config.yaml
n_layer: 8
d_model: 384
n_head: 6
n_kv_head: 6
head_dim: 64
d_mlp: 1536
vocab_size: 31717
activation: "swiglu"
norm: "rmsnorm"
norm_place: "out"
norm_eps: 1e-05
positions: "rope"
rope_base: 10000.0
rope_fraction: 1.0
qk_norm: true
attn_scale: 0.125
bias: "none"
tie_embeddings: false
parallel_block: false
init: "normal"
init_std_qkv: 0.0344
init_std_o: 0.00861
init_std_up: 0.0344
init_std_down: 0.00861
optimizer: "soap_variant"
lr: 0.00374
beta1: 0.95
beta2: 0.95
weight_decay: 0.054
lr_head: 0.00555
warmup_steps: 99
schedule: "wsd"
decay_fraction: 0.79
decay_shape: "sqrt"
final_lr_fraction: 0.1
batch_tokens: 65536
seq_len: 384
doc_mask: true
z_loss: 1e-05
train_tokens: 281600000
steps: 4297
dataset: "wikipedia_en"
Each number is 500 + 40 x the weight over its row's rms, rounded and kept within 0 to 999. Layers, rows and columns count from 0. Numbers have three digits each. The size before them is the row's rms in percent of the matrix's.

# up: layer 5 MLP up, 1536x384, rms 0.123, rows 757-780, columns 192-383
# down: layer 5 MLP down (transposed), 1536x384, rms 0.116, rows 757-780, columns 192-383
# gate: layer 5 MLP gate, 1536x384, rms 0.117, rows 758-781, columns 192-383
up757 104:523509482473489501463516505485547513499473478550535556509500515517542538446555583549527552447469500477515524478491575555505515484489501511482475552545440526499569336489520515560497495463454467480539528492464506499542539398508490415511435515465472483514505474565547493519516545519533528472531479494533475422454560517448462491462534484502445534549514521472552490475525528568482551466521562538424485531504506472454460536479424451497540526504460529531506477437488511518502498464451439516451504390542514469465473480452562510419446514520528468472499510507456492537579472544528510506
down757 100:502482514495502537460490476511443524527509531521538498496485543419477521566449541602502502508504500470512460487458520453513584482519453548514529399491492501512457500494534493435546462528527509411535498491551568485498545487525471517520516577530481536566481546431467516479429459533509524501476459510423475553516529475435502474494496463496542540417532463486517463442473470552506480506486469442469717490490514530499538483527410524532554461452516483482493421528503500462507539464475571523503528513461503416528480543487432458590497519551476574500458501480550483472527506537554457486
gate758 100:529460495453485470505545474563531510493471495508570542515539478494495489593564445564539452501504475449526551478586536494474458578487430416460424463490546583533578567433520543593509492539493509458404441486506492491487540479511503517474489577491491499456485439467498403523543463489478515438452425456458479517527480501542497482499480507492532572554539509538481513507458532477504563529505452513449464506483494536515495537432460531513441493521465467464517417427520520539504498501457466505472542462461519478489476473551472410495428504501449558514539525491518497523423524452513468540
up758 101:491509511436487528507583511523477523544467482457472489519548499518494524561457540507486548478543438452406493467463477476499572520491455464437464396472498545421539536503499530585465511545517490488482454516489498451522473473460531535585495609457496552439508471494557460565525584442513527507427479502545430464506500437539467439512487506481474468554467486466521490554511477534488521416488500514487516553492502486538478521509531500510427453528449497567547525465471547534466513516471488478498524456533523462445529577536473465467494487503504466536514578520494433506502426470494463458
down758 105:456579491526476503528486455512521479486544488551516518451438509486556484475371545483507550456503531537535500520443504510511497577525478480495529485444472463558442535463476515504541484416469574495520627546475564485548501604574519422530525422517484533542487469482528528504528528446539508498455513465514564538471525510585560488531504543471494480467478512563474577455500518482420490514452457527496559504534524517494480536541490471523498489478533486491488505484557518425483549485516536538523501483541466542464489496506580489567490462475474446494517516485524563432477491572450524541
gate759 104:481433529473460509535407484490406470453509532528422552552499494544414487509482523461495471548496554495500394553517502473505489510512548505501442489471502529509523500530514524566486448534422477537541510455514420506572414527453549475468486535481541524462467479546435443538535490454546470488455488444460519555520456469486511482539479495462492474493433464489536509475489555430485450533406451496524481579442525488547541495521447576526528505500510546513527513493510460494435457512628512450522469478441540403552487506493468511499560521503526471457472484571527443548517458482522461405
up759 105:503533478464532551473541480583476499457504477557490496575514493479439540531487442499543518499499490450487511456459507517505497539478461494440456455548566515488470501529500463491459507451546604525424489510475509463487556513474497491402554482499506506589524480498517524550497480489546496513454477551501459503501512543495593503523431522478576484511488520509508433512508468531516439534485514452484508521460555565572522540451513445483516507498534494474479474539543513523523548555430540461480501491474402455487468593467539511508523501478557478510448528558485472503472490441406628516
down759 106:503417452498599537536439505531547504586516434443541527499534556518521433504574492507470524569526472533465473465426551486510485530528495448474498376500552500511487493501417466474460520478450508431416455401512447475497479517542522499537524465473498465475430483537499473473542579459434529456542462480532565452489457492502521497466480494569466604485456460522476524536513499492469487502516459524516598511481509570478514482543513480521503546437473489557478542423494554482440451461548460500510533485505541464536515502560518460490468487534412525488462576491508492512506556448574557587
gate760 089:515503584480497415531582569490525517612469546488539496556462603501483503537522534505443511508526553531575527495408537493528504539482470560482499454522526501487483512502473489495488500477497579517505489456586516466527510487505516513472535515466527537519506494560560548492529456498540504526445546477495516529462392525487452547530458553542462535516453471479472463472554530475536471530490461493462534474461493557523453513496520418481460516474429510468507516508561500518471558481530503519408473481551475556533474478527498399512530491476522509491505515549480527480507587500484465589
up760 094:516513473459456529469551550488519480564506494508514487525527479528449496529510488454506486474522504546533547536432521463450506527467507544513498585505525507521538460509435537537492399491519529487452439486427486422525517476475440508490546535507546515482437514531512505494513439526549494522513518477542406473474539528492550466496488549552527578578453483479496559441484443517553485458536514475498443511538468565505568493543511471482494507586528452467485464482495494516550446475452546486474502487456470493561444496506477544477473515404577568467505533482432507578503475487546461492
down760 101:510497523497497467535492577467523563407488437548498556546544544463538557446468524468566560568413492505447437491543528535467532416422521479464504452491468470466478528508543474504524554438466468508515467553516471523523487492525477490449458470407491467513539464442510497498501481540484433403576506494525517508526465481486471578493548504477525488489557546473459516552555511457447503564509466487370589486448520520518490494391517542574495503450537438519522520549521446504474541489513459559518472536511521425449508441513489462517555433545491458524484504516557548486458492550508546481
gate761 095:521489463457538497530520577488527465557486424506565500541385514478494524542515527453488519525532556536523447469477536495463510506467477485453493495448491499492516491504483461472512522446508471494497504493476516470440443524539423504518482511518469553510476495466446452485577433510497487509546531422516525501431461503552609549536527487472478465505499461501515459462475464400503487461451448447471457489466505536523462475527553529490564544410496494454500470525526503492546429476504453546490535497468488505461522503557473535470511540504600450530537529526501597526447484576523568499
up761 097:553506489546516501536470432568498459485475490470534493542501463553532487495521450432541526513557510509474448465461552543439559564484580488460537518462551533454523558533497500509492493466450463442503467512546509572492495580598468549485514581519500472521536431459521458552466495563464499515509468521532459512519538551495497527480510526460420544501531495493580462493520524488450454479511438432527531490481521502518547449503453499510509475512533434480577533506530480540419516533552564512505476516472562457507431444495522552529565447525513570500510565531515489444577434508462540533
down761 097:569476460515495512524490457513478486442491508497475482510512562471513497532488559492514518543488475481457482434473538506501533517456499497517541506441583471544408504544472544498553476498535483482455490529480536552556533520501458515457432539515526520479455494478496433521478504521511510511534503440512520485444506528438509477562509496487484481501500488512479510465529509514452526506520427439482354441558564553450516562493458482522434546572487462490488481457526517476493476441482530469499496488496505535510485506472522525434455345434484439562489453511541506532492581488463477467
gate762 099:472487518486442563442501554433526447526494492421506445539554517439477496530482594537487554498484502498486501518454499451529455516477486472486451538556504461472489440458513516439467454549560495542495516484576499529503514449512453528513529532495470469436559440507459545533490493542540494556540456483495510504503546560467473493457475446433619474421524541448518486600463598497541550506506457539601523536484476495492473455533534542529491449486458488488494472520416485524428462514509487521573500544500488430558483424533464380491520483471477512437539539468518543507442493514539487542
up762 094:513419529533506536532556481479505559550436553540516469492484495503464498477449552464510463494444433509456491552427470512556514559509497588517555482447541506537497442537483504573498527552522465503554519528477431524475526551521463491497515486566518503532509502390579546480485599553513413521486467469470492544569415496538498525517524537467529475546502489492453543529433524522422511506495492410539530474537471488512513536486490520485445473505565500473430505570503464513469506532524515497495538514391525475512428523508479503416501492610454458479554554446458473550476543456499471383
down762 096:503523482535505447453509544457478430510506385567542511484505496465494517546478533535501472498463555542464509527554580532439500476449557484446427485600469458454555558500486521466522521430531585472486533498547497473515443514512576453454513491421505525518499466569508543556511441502438546469548557443533555487472485479569491477498563507580482468498539476545557482439525469513536436572493517466467435542475514448452465475486517462517523498562485495506458493532535567535524492478483468461428437517540506461545486450460499435491499522476492476548477563548552530508539578494519504553
gate763 092:509502454515514470513487472460537504426442526478466526545482454450531437525535508471531484483454522487579540415517516465474457521437580482460505510519493436575433504521436620447492607439456454498556517504574501421587519422555456445530578451503472517530496484511531581525494515544470571479395500493458540517494433488419543483515551409475501456400460487460485507474504496527397439484463471513490517477525467508482490477483484526450499499472503564476497483507528469559508567563439468534522483475533565522514414496518555459506487460528509565555439487549519503533553485589573489538
up763 091:514554457463509516480556488453433480491480565565422483466488536545491458531383467527490566518562515503496524461443447420472471517483521488490519478523439552576486468481512452471503460463484546482482508503558473454513464470480506504556449436589529505506515532513518468512508474528496518467448483541461464471490530565475476486553503502542474520540476480503409548540494434480580515444484455526477414536501462509495487513500512563494517537595531483501516432487496442472508527510498537461576419505470495484468443550459468493418540550513578491565478527564494523538587509492492496467
down763 086:535450510526499491475508496500533487509570430525538478505527469563497548494568565467491552506485484461448530535555534585516513526475455556518534529428567493447526498455490494534463533582507494510522492499418411590477530515521500559462524607562491503535520482544487500507576440535530414488541519372532535546531481557558495538493445571448535532532505475512577462532541554489483543560558560466500667498485501522547498498531500479530491432420489477472517512412530465532469450479524406481474548529452483536512507533540461472575523453501484496471539512482483549520471524486491532505
gate764 096:536506451472458431495524430537519477547531483569516488477498499513498562522499513526505548505484526474494553544477526535524490563461448481523525472475528519495455510442539426450582441584563536439508524555532526587501488488478531535500479494607475532538451492541470562535508510504479463553485470487478484532497436431495428558404476574504484463531488456499502489465451449525463442526535521514468510497404578474451501457512452496368551478496487516497439540532514504449499505551484508559497480496536482422487461520486514555497471534517527518490515479588555405435489526451497541473
up764 094:501464480582490465535508543418464465558498553459515497505586505397427456556503568471537514535482482619463522478417524494454487559472529497565502527498491510556487507439471541457491512506510545517465557525477489521517524587463473437500563531505551463526467528516535508503476553499423515550509550500525477517488511456470526504457458489470494514396468468486485543519488540501467505558537536535447469514465509484492539504599470468505457417475436524579471455545450480481462515476487428436473522440517580484463513460515424447522580476486461529447459487453482500510500479476533477525
down764 094:464465493528493522441524453503512489511513451548502540460462439503481516513416423566530467498520499473507507487512565496540504473529548501461486529457468552513429462560506437514546494495533545540546495432506423441477543499450488518543423447533500548435463479480450413588489487493541481504453469531538491567570487524477479523435519515533537467510539556487495514526535490542522474473485496474607520530574541409501476518499509451510521543549500474459510453529524520494522464494497528542544464488531458499552450574490531571579512545601474493534531489461460501497528515531519514514
gate765 101:477564440454560454472508561377534444494448498512577469499419506498531494459486531424552534470544555526558478532527508484469491447474537514439536498494474495463508451568443520498508504507483508547498448559471486499439470454519435498485442465513463574519523486509463470470504529493479501454495408494478444536537523493587506554552512553538502499442531465488457534507558513420564506485504450487489502437441454439475518511484522555475558525522521480565513545475469449496513476514426557519521426546467549534551414509423533501552504517551500492493527490369443510475529460536498540463
up765 096:554460500555521463510497441505509491460489488495447522473541468532434465523492497533481495475473502450489529420505429503498465459558536519556488557544512473568501456493510479476566501483505558523499520555490554539521596506474494493524520530508504440513495484460561526526556477445533461551499510474515449452471477474499532568517491464447487532445518595517494500446530503507511559502545518518523550493447483515461438503520458483448537516418475421456500493486509564537499461538494459466477559487526497516485545477545537475458528485479478526480471413503590475431526531508425519554
down765 092:439498531506516520435563498502535501440434493503460562504459456517544547495514473480461487485529459529567491509491526534501543467469544471509523484476496483553476481471483450513492498480498468563503463486423446471499402489470474437491515513509473470472515556477460542494560546458528504443494516488495425569456548470497505429420493538459473509511543506514485476490509483487453505562472555492577172542589521501506581482515491513549494511511542524552532434495502546498476499450493508474475504494543487529487520449466494439446452448448534472521505539486521478606450482511557507517
gate766 100:529475464554442541465556489472419539484523494440478474510510536442445455525459533478384597542524480471543567521480502467543530464523476468521545500442477461466467530473486471509525477490508528497536450569561492496466473487552489487475516508470514428469455459534504516484496515451494465487492453540497475495513455453456561461488454415439482495540531565538523535484507498416473560499491430505558538532479500518446560534572526475412461519507432567490541490435515482444524514536548552451502487511534476514571553469474461510426514532491470480533478485526554460525487480545525503430
up766 096:527478565460584441531471472495515566588568489560520581505494503431574441503551510548505455511539525471468547510435417498453450494399449438502398521500484556517497525538526616528502489513485492497468565511473541493438455456507569508467539516507521589511530503433443466529482508531534445488424487481459495490478458528547422490523470518480531470460509451536513504489501496576546487430468440475587458494468562468481492494483516497513508555439560427539487425474471494567504516486467462536488498464463591506432507520521516456464477522527554526453449462480376537551467503457482538501
down766 094:520497492502446517502498470545434538404497509409489457604458469516497544483460497472468535496455507489475505439528559520558564525541493508460518530427480538479493466503485454484503495447509437543532439494503514508564547507494406568501516502550519432523462495513592431441528527464520460505486453540482517399440544470533539535566499525522507554513535487526432517506491530569472428533546538507522355466478493502546430561586475500516498547546444509458512437593494497442528512542529544424474510430470494493565503449531479512501545421489557496522525493519561448520519504542595511531
gate767 105:552561518509453565442489504457565480405517557467444493487441434478498543519429543440452467569529422481530531437568561489504524560562582507459586484513534417484506520495448481513470495528440483499517504499468559507541530489474511501459421518492576502451486492507475479542528563412528461475513464441547481475557529531484478524500506487550523512529498524436488563525581468476496458546496483548480488478528441533544482504492471495462558562453481433410530494521620517558530400534483463489504573453480529493550509462539471468600501498507510565527509603428492506540460423449543494474
up767 105:571492564546467528451455488503509428474491500455478428511482516474471535503522523421415535549503457447436494511514499535448527497564579514488566422480468476476476519534487482505557537495502562445494498505587489447423505499474517544533468517489439516492504444514519516503487521498499493460507507490503444495479535478503559516478532476576541550499476540442534483506537544465572596562497472532513549473456475486451421459511499434507489555416476431475516495507576523499549452480457524517520498457492496552543516504435505512442503477478466536574514516477535367556447548446472445349
down767 104:506525442469464430472542475493579469521532490544432518550516436479501455544511452479560515500475540525442512532534474517487428511497524543463558500483510511575536546508448495480507482457511563493522541581545501557525408523481481470491471599550534517528505547471454481544544457518520551476442571600477508538518507560487499473576489454500507444533455514490496470468512462520562501451549529520490610566540511511500460510472456525483508548541532516553523566517439478437495568481492528543482490505528493519527489487521526543543549443546489475435494413561475552472591525468490402544
gate768 101:488471476489555428520532524469498479533440558545552480493480505514426489526497408566474547534546550490485482533474620590554470553471488602501480474542526419496409553467475478375485442441476525455487521550499495476470509538512542520546473480514510485485441468550431509507498490551505503446563517479473534512480557446540480452481459538508525468542469430515456445455482527492483549448476439516486505514449478532480441569479569440460478478536441531499455506543486480484444542470492498512512480496485470520507582533502445493510511512443513521471491439457573519435497546585473402524
up768 095:495526430504541440505544516460522507497498423507533506505523506450501508513600537488506493496530519494515485540459425496479500528565489546443448516516436525563543511534525554484555566548601490491472454540512526551432510491554486479479467482549526535551493504444548538437480469504487454483496548493522516424434503525470521582530461503429463497567504511562526505481471495587445512470434524564469447472503466493426528484512519503548571543546456546478459537460560467428456519538505520540519435493487530551502447472502554503506447477426510492485494567525493527545474578484448463533
down768 094:493474542543565462598453584486507539520446466528532440477493493494471495555470446552496512507488531564589444465484605530527496507536487562517523483535521489474454580512471440546495518509434514435486565586546499442456447497491538522519521496520477499436495491482442545566512505503512494493561554473477523530477520478533513453505515537550494504476501473498492459500462506585459468540472473481473411525498496516479477490480490481554549469570506447496536468497421454448459545516511538546576535553477436434583556489474522476529569594465487530460487463480608549429517514544481478506
gate769 099:490487421481532441495491525495492514455517518479474536551480492431525557497478447533508505482551473469554528519543456504492486479492447541511527542454473497540483464481489495450536494477567512497461438426459522528531508488543486464474533506442506523505525500513561542494495596526546463539582524525487387492546485487488556436523526486531534539468509458501483468564491469494478457537501524538518447525497440507491574526537546477447468516463448585461488493431536478577521505482507551469462508507503419545495434426478498550493442508591464530453475469490481520489482479574488476484
up769 094:485526512471545554426470496469414371545440492480495580491497573492534523513500489463437487486492518504529438473487495432518545484517545518470444555503495548499594583512499509569500511588504515544462492545419499519537475420475427497446513419523446544438486561475511553534492488550471469479498503412482476541452483511503475492496507582532513465465585468505483548474483498528476534459488520515539528502512427418496528555501493427492526497419453482530567506552491468512524432519548531529519510454475536465535532472480501457556512429510530515556476520497534508519450487514460490455
down769 098:581521436566458486506543493577550573449530510530583496456486441458537507494440487541567486529513406498530561506512535548448517536484452487545480503467478536502495438479509478505464468430534492464542520470523502485570523587495547487529522526520542498536487500448559481459480510433496469512492475593553541461542544480510607551536466470494492546512456503542508456512456512533454485513445522490457431514518499451500487473419482530560486475512576506540459484496475454459521528426468503514470493488522514562507458529476463488465489445477521485478510511484492440533535492490504508442
gate770 103:491562496498530513507522458467503424552480484525462552516582536478429462452403559538492490574483522474558528469463490450481545513467461537476455518513476484591560502513454503557541524494451555498401476438493504558594481502511532527554541511481454533409492517480522466499537506541574554541511594457546532507498563502559484491492505521497448546382437501481523461518420510537518415531513478514475468502538481443572509479512479518502508482542526563503501475446537467485504494553502510471531543490551477501557495556547525485587507464491480508485429441529453455490460518541498494483
up770 100:548531472520535522458407474515502542481442535490572503503504435429456513521500499471542454520527512492496506497600515550580534460482469540539546475495471549514590439439559568504573519524511610510482490506516462549503477505547516569518556506507567498549485468453560512533509529501506513489484465494485542490500489504404458554509466451547463486499472556594524507496489469499489446461483427487435504555527490542505455547433491543527515458471449547562536480517451547488482522511561474559589516424512489444432442547441527489464508469568471533468499510559512529539502505496520482525
down770 101:504536485592437515506568483450494502509531459489427544544490439550560538531526526507407514536493485481544610499496543534507519441421505542491495490456554447495488573485536437471533514431478455481483426481507484562490509579505515454528435508447441426555520482399533463466513531483492563486521460486491501470506501468534480544482497503477547510469524457463517488486477526473542496534518578447462567524482465473532552499558490461441474506500461481593446402545559507507488542454503500458449468494576528480475466486539504489492503496496490463583478488442501522520550515527498561507
gate771 101:492567459539458466527574478454476456552554438534531456553534499537466465545516412577431554422392533473497478491502553466508488480501471558436565551561561484479470452496506417521491476454495470543506515523441476527444546398501498551482593462470468454561473511533502528475490479476554523483570505539554509485529519561469510456519471534475494529471519549524487454472499566457518562503476505464488488520494481514540485461447477455449569568540444492550516509545579528475480474496517522494487480486456486551491468488566441529532508462481513561473505517559469480524552402491504463500
up771 094:476512509511558560511453463453450480543465426534481422493608518520468530565509531510513477511484470547562477474532568521509484508487447493462554478523510471512466521507501474526589421492547512518475515496530495459484465471524515545517513444419505534471438495509431416492531511542501527474479574444572554484491556522448574540481564558548473527547545498496517519539456516520585515420501544449449498522463527532443521409497502483513518551536562479541488495497501530499506472591515539532472432471491568527515510569479449485538538476461464517500497621407484520516566424481474526386
down771 097:465471540434489504486472482462430546459569505546540463526503540480476440439542537425521574519440491518489527501526451534485478442461543492492476536489487495583468454515487507493499468516453487468515566584462535517479480450507441507493500535534478482470503410486546560525500442505469438566518458532340480473537560493518432529478495597523530523441460508604469455531527495503497502468515441573514517434534463578458507520464510532583449475505462518487530458430541473538443490485464467463506548494518471501502532483443539467501452466516547433498499434516508549523502549530549496539
gate772 092:462506541527566445557581520472416445544492482523549516447482503513572509478557508438486506472523498508433508418467421536519460512565466524511468503480509527430454435453563502461578590481464483466610469534431471488481532523461536518523478527509468523467512566488545499474479449548513504536474549476506511539502491460466512589473482442525498451494515506507545576466524484452517501552501627495481480467495523539487504539477472484475538466462517537432476511509400495513526427468482537512459445570503535505424491501560511463489540515509439519478480509496513482461547477517515474514
up772 090:495538541514592549471559555405472486509552551454549541479456520453464500466494529477463533490413468590458492526502450465512527485553481505495437528533432430528491497495513479458513493538487501457421483421506562572531433501532402432487521448449545522489516522541452413506470508476432506473525503491472553419500474523532493573533564595541499489520462473502479475407369474504480488507431452508548482505508493497542536481523487462525508511495498439480477494543533442481480426427491517468544479501476499516493506504438466518510545481515505509541518467494500443503460542468538453474
down772 091:519554499491476498507466419501493517498607544491517497484521506476506509516449486528445496492543491446499472536494553501511474481529519503489596452514509508477554501512467467462532455540496469504513544501480534457504448548448445419488495574477469458525491479495493555482458532475571541532448442521520510517489507566460483441497536469535533549554423515494479542555547508481473520491451570487417296498533509526431548484527504481497489513553515568543510476514478602498491519526485482553471512499486459504547544468545490487458437511408503456489511576525513555464531533503459566385
gate773 099:499531497517585501410616561482539542546491497452474612522428559544475513498502556525508458441513479504510554473540452441560478550562431485547522527483468484495542504455549452490538509494478455517517455531575437522541488490551404526499563491457524509497540505519565404519500495527502481476461500471510526509461563481464502528469509548458486490486462447496443488494407492511532521498441539506554509502554463547506501518473506376547528510573500498458455532515563472555452477443521510509527513548483560562433485492473460535478516492427527473455455475519462545451491524489510504513
up773 099:481531479437523527399524550472570550500466548468490547527494581529520462481470569505444454538531525482529510487476546480494476481565513508494473509465502531546467504546497444498547484485467455544506485496579567542515477504482480541504489458567437541477499516551547569545467511495458499490510451512502504560488534429464464477491466479475513530486479502549538513527438407554538436577430451522522471486495502509522485441413514529538491537527465585486482569485393484556547449473499433488560512525417494545542528565496456507444571455612469514446425459466482479487529504485495512509
down773 108:510502533517458493589448433506460481472526430506575410507525441504487502526467458488546502535496495529534471505513508539520514509493531555521490543515470486494437508526476589549464564477551461507524476512442453489461549505513523437474460495408540458464537569491455494460547532448531508547501470510536450504504489500601590533545496518530476499444486516492532494539509585468434484457557514580501515533489552476503506522558491560423504486453501467578523427494497491467526552582480537523442513460563493480513515420520513557565490530510526523499564524468539478496487475508517499447
gate774 088:507530541500485502476488524439472512539525535552550492520471469434535496518540355496454526512474546531410485454548467519533510550476429489484520443529447515539458504486530529542461456440544471482467515521534475404546505465498462514433551467489507530517394576428483522467518451497481505458537511497521475537452451513490525520557520493521492487562523525518467470513449497444475447447516507560470502472486440573486518556504497487500539476468469475508477518523541472461503518448512425432475473476534415468449536566531500470495542514566476505494531512550474457446552503575491501445
up774 083:499545579515516452530516506509546498499477524479447533451487489489507476455504540501500519464546451443497484486517468576533494549485451482549482538522551504559427510536547506475472444516463513513597592541422519495518487412558492484518552532521462497500549546475525555434495462487472513510445516550545559450550490504490568415525481455563456572522498546469514488503506425537588484542534448571488541482401438520529458591545470517509485370508433527469515485504487482474510506499538463482425472504457485494601486564545538460511482488539421479491464435517504500517508522425533473432
down774 090:523508469524488514457454536495521409555502522468549453494493539490499495492525472563490512545502474489570497520479521530535456516519516545452495427480483537451575524425540470480489551490490507525454534515551455478461472526505507477512440510540513547531470485525546469559550490573560491493499467453508475502466469472487478501494502537497437442515552489480515542474525531482495494510551477456461802460552542538507481520456509519543488516509512493559576531524450452511481470534546521555548493480458523556452520458504501507493487486453530471476468501526536502481471545488365460524
gate775 100:487496508491514517483471465421476398504449512464448404466523457450515476559528460418490452474458535497442585562486518452557560470453506568494536461438445516554436484496494496441473597521477535491536496569551506485543503563458545477491493495490486475558551455482453454438513522459496559450499607550504515521446455514528473536554501505520471496484476412483553443457436459494493550465497465515407505519559564488520497517523532477447506516446418526496505464525525485419461438582580517492510495544545417533509459456474546522581531591525489522512542470539515428538453520426508509591
up775 102:514521545538502532491509489467542413526522471458494522511454472499478564444472404496528485506474395458417594513410529557464534558478512537467448519487504455474527545545556425415458474486509577557535511521446480469522539512482513525554509494444508423488457521510471420485464512485469506490515506446514532566567460485480496522468489472506469451438528498497493434423435494521511491441495561490430548488459432558530468558549463542530544494408494523532469495528531489511434441491556485508466454517521504469524479428515537468550499547519542534591458477556495417576479441526505533491
down775 099:481421488504550465440423566429501583505516506522555453490509588513440472496493437516542510485471587491495496514483475577544398476547446489488467461476457492471546514550531452540491517477480490537480500482478525495448481488486527549487515513510486452531527514495513442414513571594468513524512477466522396510474491486521490563518491518448548499431429533466473513493511545553484549516490462486567534508506518449438507516602449436442513503576587476498496394474491463484513495550531521506504485439409508570466524559444562482552497468487436484477549552491420543440524494494460436528
gate776 095:544431495532491486478462509479515467478504507541529455470495593529542523542437555489484470508496515573504446468461467501493576503625486456471481538476467562464477522447540531478489512472440546534476473482471575483481528588512538488506446441566537522491490477453505527503493536502527449574603495535514498535514473474538491519520370569492490512496462545475461525514505493486555481470557500485528502488502496546517512580478462506522536515568422461465554501418587495577458490546505544481557521512525520491488503529468517482550448546475462505474445526490462490421440539416532556501
up776 096:464514501550535467480503556476471511514509479501495519479491573461490508512487483446545496588548501552446465484499484537525526534483560513557491480488537506549573466446581545430483494587537506474444469527527503492537515485568488503521515561517501441511483549509487523473571464442535469572531485463540515583568525527555517473510467457564486500432409545549519543539464522482450481503499501483486470545529532489495449535459551516544560513514511511444469532528527475459566494557524458545487521604529489431507472419548454524486480540495486474507489490519558485495423498493488531485
down776 094:551505482481531524560579489504504512489442488516505516486492465486545460418490505568456506443421479445516520523565558433415414500464484475499498455530484501468492483512444473545542458460573489556505526460472578448510463535518547551480513508452519561546529437557509484485455529471454521451479486526458515485424560549412464500546497495431477575539530430506575456488437488522546511596520476515481525461475517464409489490519468518461424408469495583571502459527542527555449508430546519437539493476535498530437467489443476506448520505458508558502460447523457495506573494530490527557
gate777 103:465524479523487544491535443515511532427510547520504488481473482563478477465529501520464543434461450429575522409474526503503513516484494511404573470533587477478504456433482544485532452470515485554534398479403433482511472479430427423488408429488511521428462516454521491513564512444484474486472448486487420411546530534492467511545497493472482566524537522536430452513529535476552543539464552521459473469555543514514458537525499506523558529453501419426585430565513433554444507504474500462447512547503517478460505461543514533503476502479485488505475499522560489548472461478543503479
up777 102:480493527519534471544459472538504552479512507540488565505522386496473494457555514507513573462499470486593505472531524534572444463525514558381552488492535487448521472434463525586558467433514417571454477451431423464448492500456486459513410457512516528481484520498519485550521487437524489411529464459464461448462523449488478490520513508479512491540521509487484531485498521468572525547483548449496524435507435512567551491472505498533551491477554425473580480508520478504481523526503485476507480528539501463460418504454487530486483436522444520533471466556548526512476481567509565496
down777 098:540472533467478505512469570492521516512515579529530444524442523532495457519429469503514473453442494494528529423492539559554561436506526479492584513515505555512550472433505499516514524528478601471498498496470561538447500469383518501499517537473494494494470474516524500481541437509430530512509512492457542479514575504540443512474566533411494489470492532528438450499492561552438515446510523578475597550583498420429544546581531538446458534546567524479498530454501563569361488474513558486494488538466426510440499502546520516526433547485526447509426477524497565513458472518565482497
gate778 106:464468513479485535511582489495491472560396481449585537502570446531433486452530485461502430477486406483415569505525496497468517500505471578514504449494527530485535546525506430570530498522503481585544511548546483514472443501536491438473526574519568506477455455498627500502531475482475477478446583544468517552507495424525467483524398494459394514501595492556529504416527441498489582464478417511491444558506459538508473454540497554555524533481496535503465568531470460494528472524550460568533528525514513498518455492470489499566480515522506561477549500517487479478460485548563541513
up778 110:457551529435463422508492435490541430426508503465452453489529517538479504498495520568476463480487511404558545578558547500566520514464507527535472528521461519507519490527444497524499510473496554461498517530478499562521558445407511498444457493508474473551507549563483506454495467495558542465471575535481513510449477525514453621475477508431521504459430458525500498566518504499522508486441443512516499545477501521445450524497527446483460505547491452604549575488514481445564503422502525520561484503459542511513468511582527459474453498532561535524489492534475469490505461414433447502
down778 098:486450485482466514472540519525538530373517495456519441526448514486569426503510517402497516496528491518536492458535501414470470567524554495524498453490453506519438462463531472460477453452451480481553438562487537528529549477522494490491500477484435475504521536487518539447494546570490533482526493449474438511539489492510435518503468530596552446477417452479551575526507541480456534488509567464524275510516474522565528458478549516514452421419471491443515490512482555542506463486498512517420577541556492512486487389488498468458440464517512506485519589487459465552465518488524495427
gate779 095:465527422526473454465501528468496483472466516474607511563527490484504536474474490468466498502537474455517515530452479565521438507501497551501531438488519524489546500534470485509506486487529497480452537563423501513493446435539581536535461497487557513519536523506520531530490596504485508462444493473554513453532489456517534531546519495539442469547504467434469523485445463513493505459558525536537503524513515459505436492475499495481440587462459423551498487502466531463523491552499513424502504418494505496516512565443556469427466444387584507561456529465517550514418504449532500450
up779 092:507469494503475494479428475524533553454535478547494438443471437492472473513556518540447561491543474458432548565471574501511553522500610429462498489487551499494558429456419478478489417525486506521541583497524460620455456549474451453500567539531441456438538491452508512517579517547525551558497496547487501536391516463581446508514471514529573549519571459498523517514470522516524502518569451498486454464402487548496526463413482542509579462527460542540541500505460583476541513567455485523471555523462497488419505531495478472486600489586520545443546486516590525457496493500467460502
down779 090:552519510557523511469539580498461497535491448454507517599519521504555509542482482425453432514435535532523572418464519548416479543506431571516472484466509536516501519516512521554532585439492486523500479486529470515526561459526506546524518437480489455514526473456535518522491512489476493512508538563516492501513533489439532573465539486442457455475461578544519438406498486505510516442464620513542598494528487455548445497508523490605459530559578445467483474533511399530514505480475502545563486523538513483504494532540532524523468570460486486457450546466482470483502477444492526477
gate780 097:470466457481588454545544496497500458503473537496536522436482506522516515441513502556525581524527491509480467440506487598569484481466486496541484469513580471496457436488513428499522488410484513475482512487484502515522559555550500471469493543506454511458485449543582507571500458577464561485509508485492559492495487481465457476461487546488477456540495465498527531540438532484534449535531514586493433505447512468551440454527478529465517453425550481533470520515437528533464491423488475510500467552486507451444546415555469544594518506523468538587525478523469483437457549543526548511
up780 098:500496452522528456544535548484491502552463481439599541457470498500451463440458528526524574471507465557474410462485518587494538501451486480527491519523563406486473452478461473551521508442516476479499532496486517510461583490594506478491507523464441512490463483500521475558473389581437571497477503492497574468489444504430459472476510518512545407525549481525483575494424551493522473538559515596503493504480522532545448492510485476478548468451511514558455486531446524558468428443491479500482443533541524511485545480553487519582541518565491511570531503529525523468466482533538507522
down780 101:506517543526482430494480454472538505493469497481490525552554497396494514492493495533531484515534509476473439566557548474470522453539579550503490532451500534476543620489492456480464462502450559487424601451472568452443523502491448469514481425539506493601546523454474512522465429446512399517457506494464526465527561522484550512505494422564493499437533506514413528469412457429587555523446439443482552476473508465510570520486503513472489486549437440556538470505482450472486572576506545538472527503469490537492481562484522551430453443499540518560469457470466563519491464488480442532
gate781 097:449489475582491493421527472481423492467491505479500537512452515543483508451502447472428488480451491491489552500578441518589559494517524490522536450492476496518490507477506507554511500508523480480497480485515473458527495567488528514500506500505514525556482437425510459512477494403427476484511421499606496460531516465493469537545498447477532528479536542580503454516482544500523457421531511450519543518494451519512513463443473488516465477526455568459379566509441471592462547458516475524496474502466490468476518575465486531535488553501586505482455514538530530474476467522513557498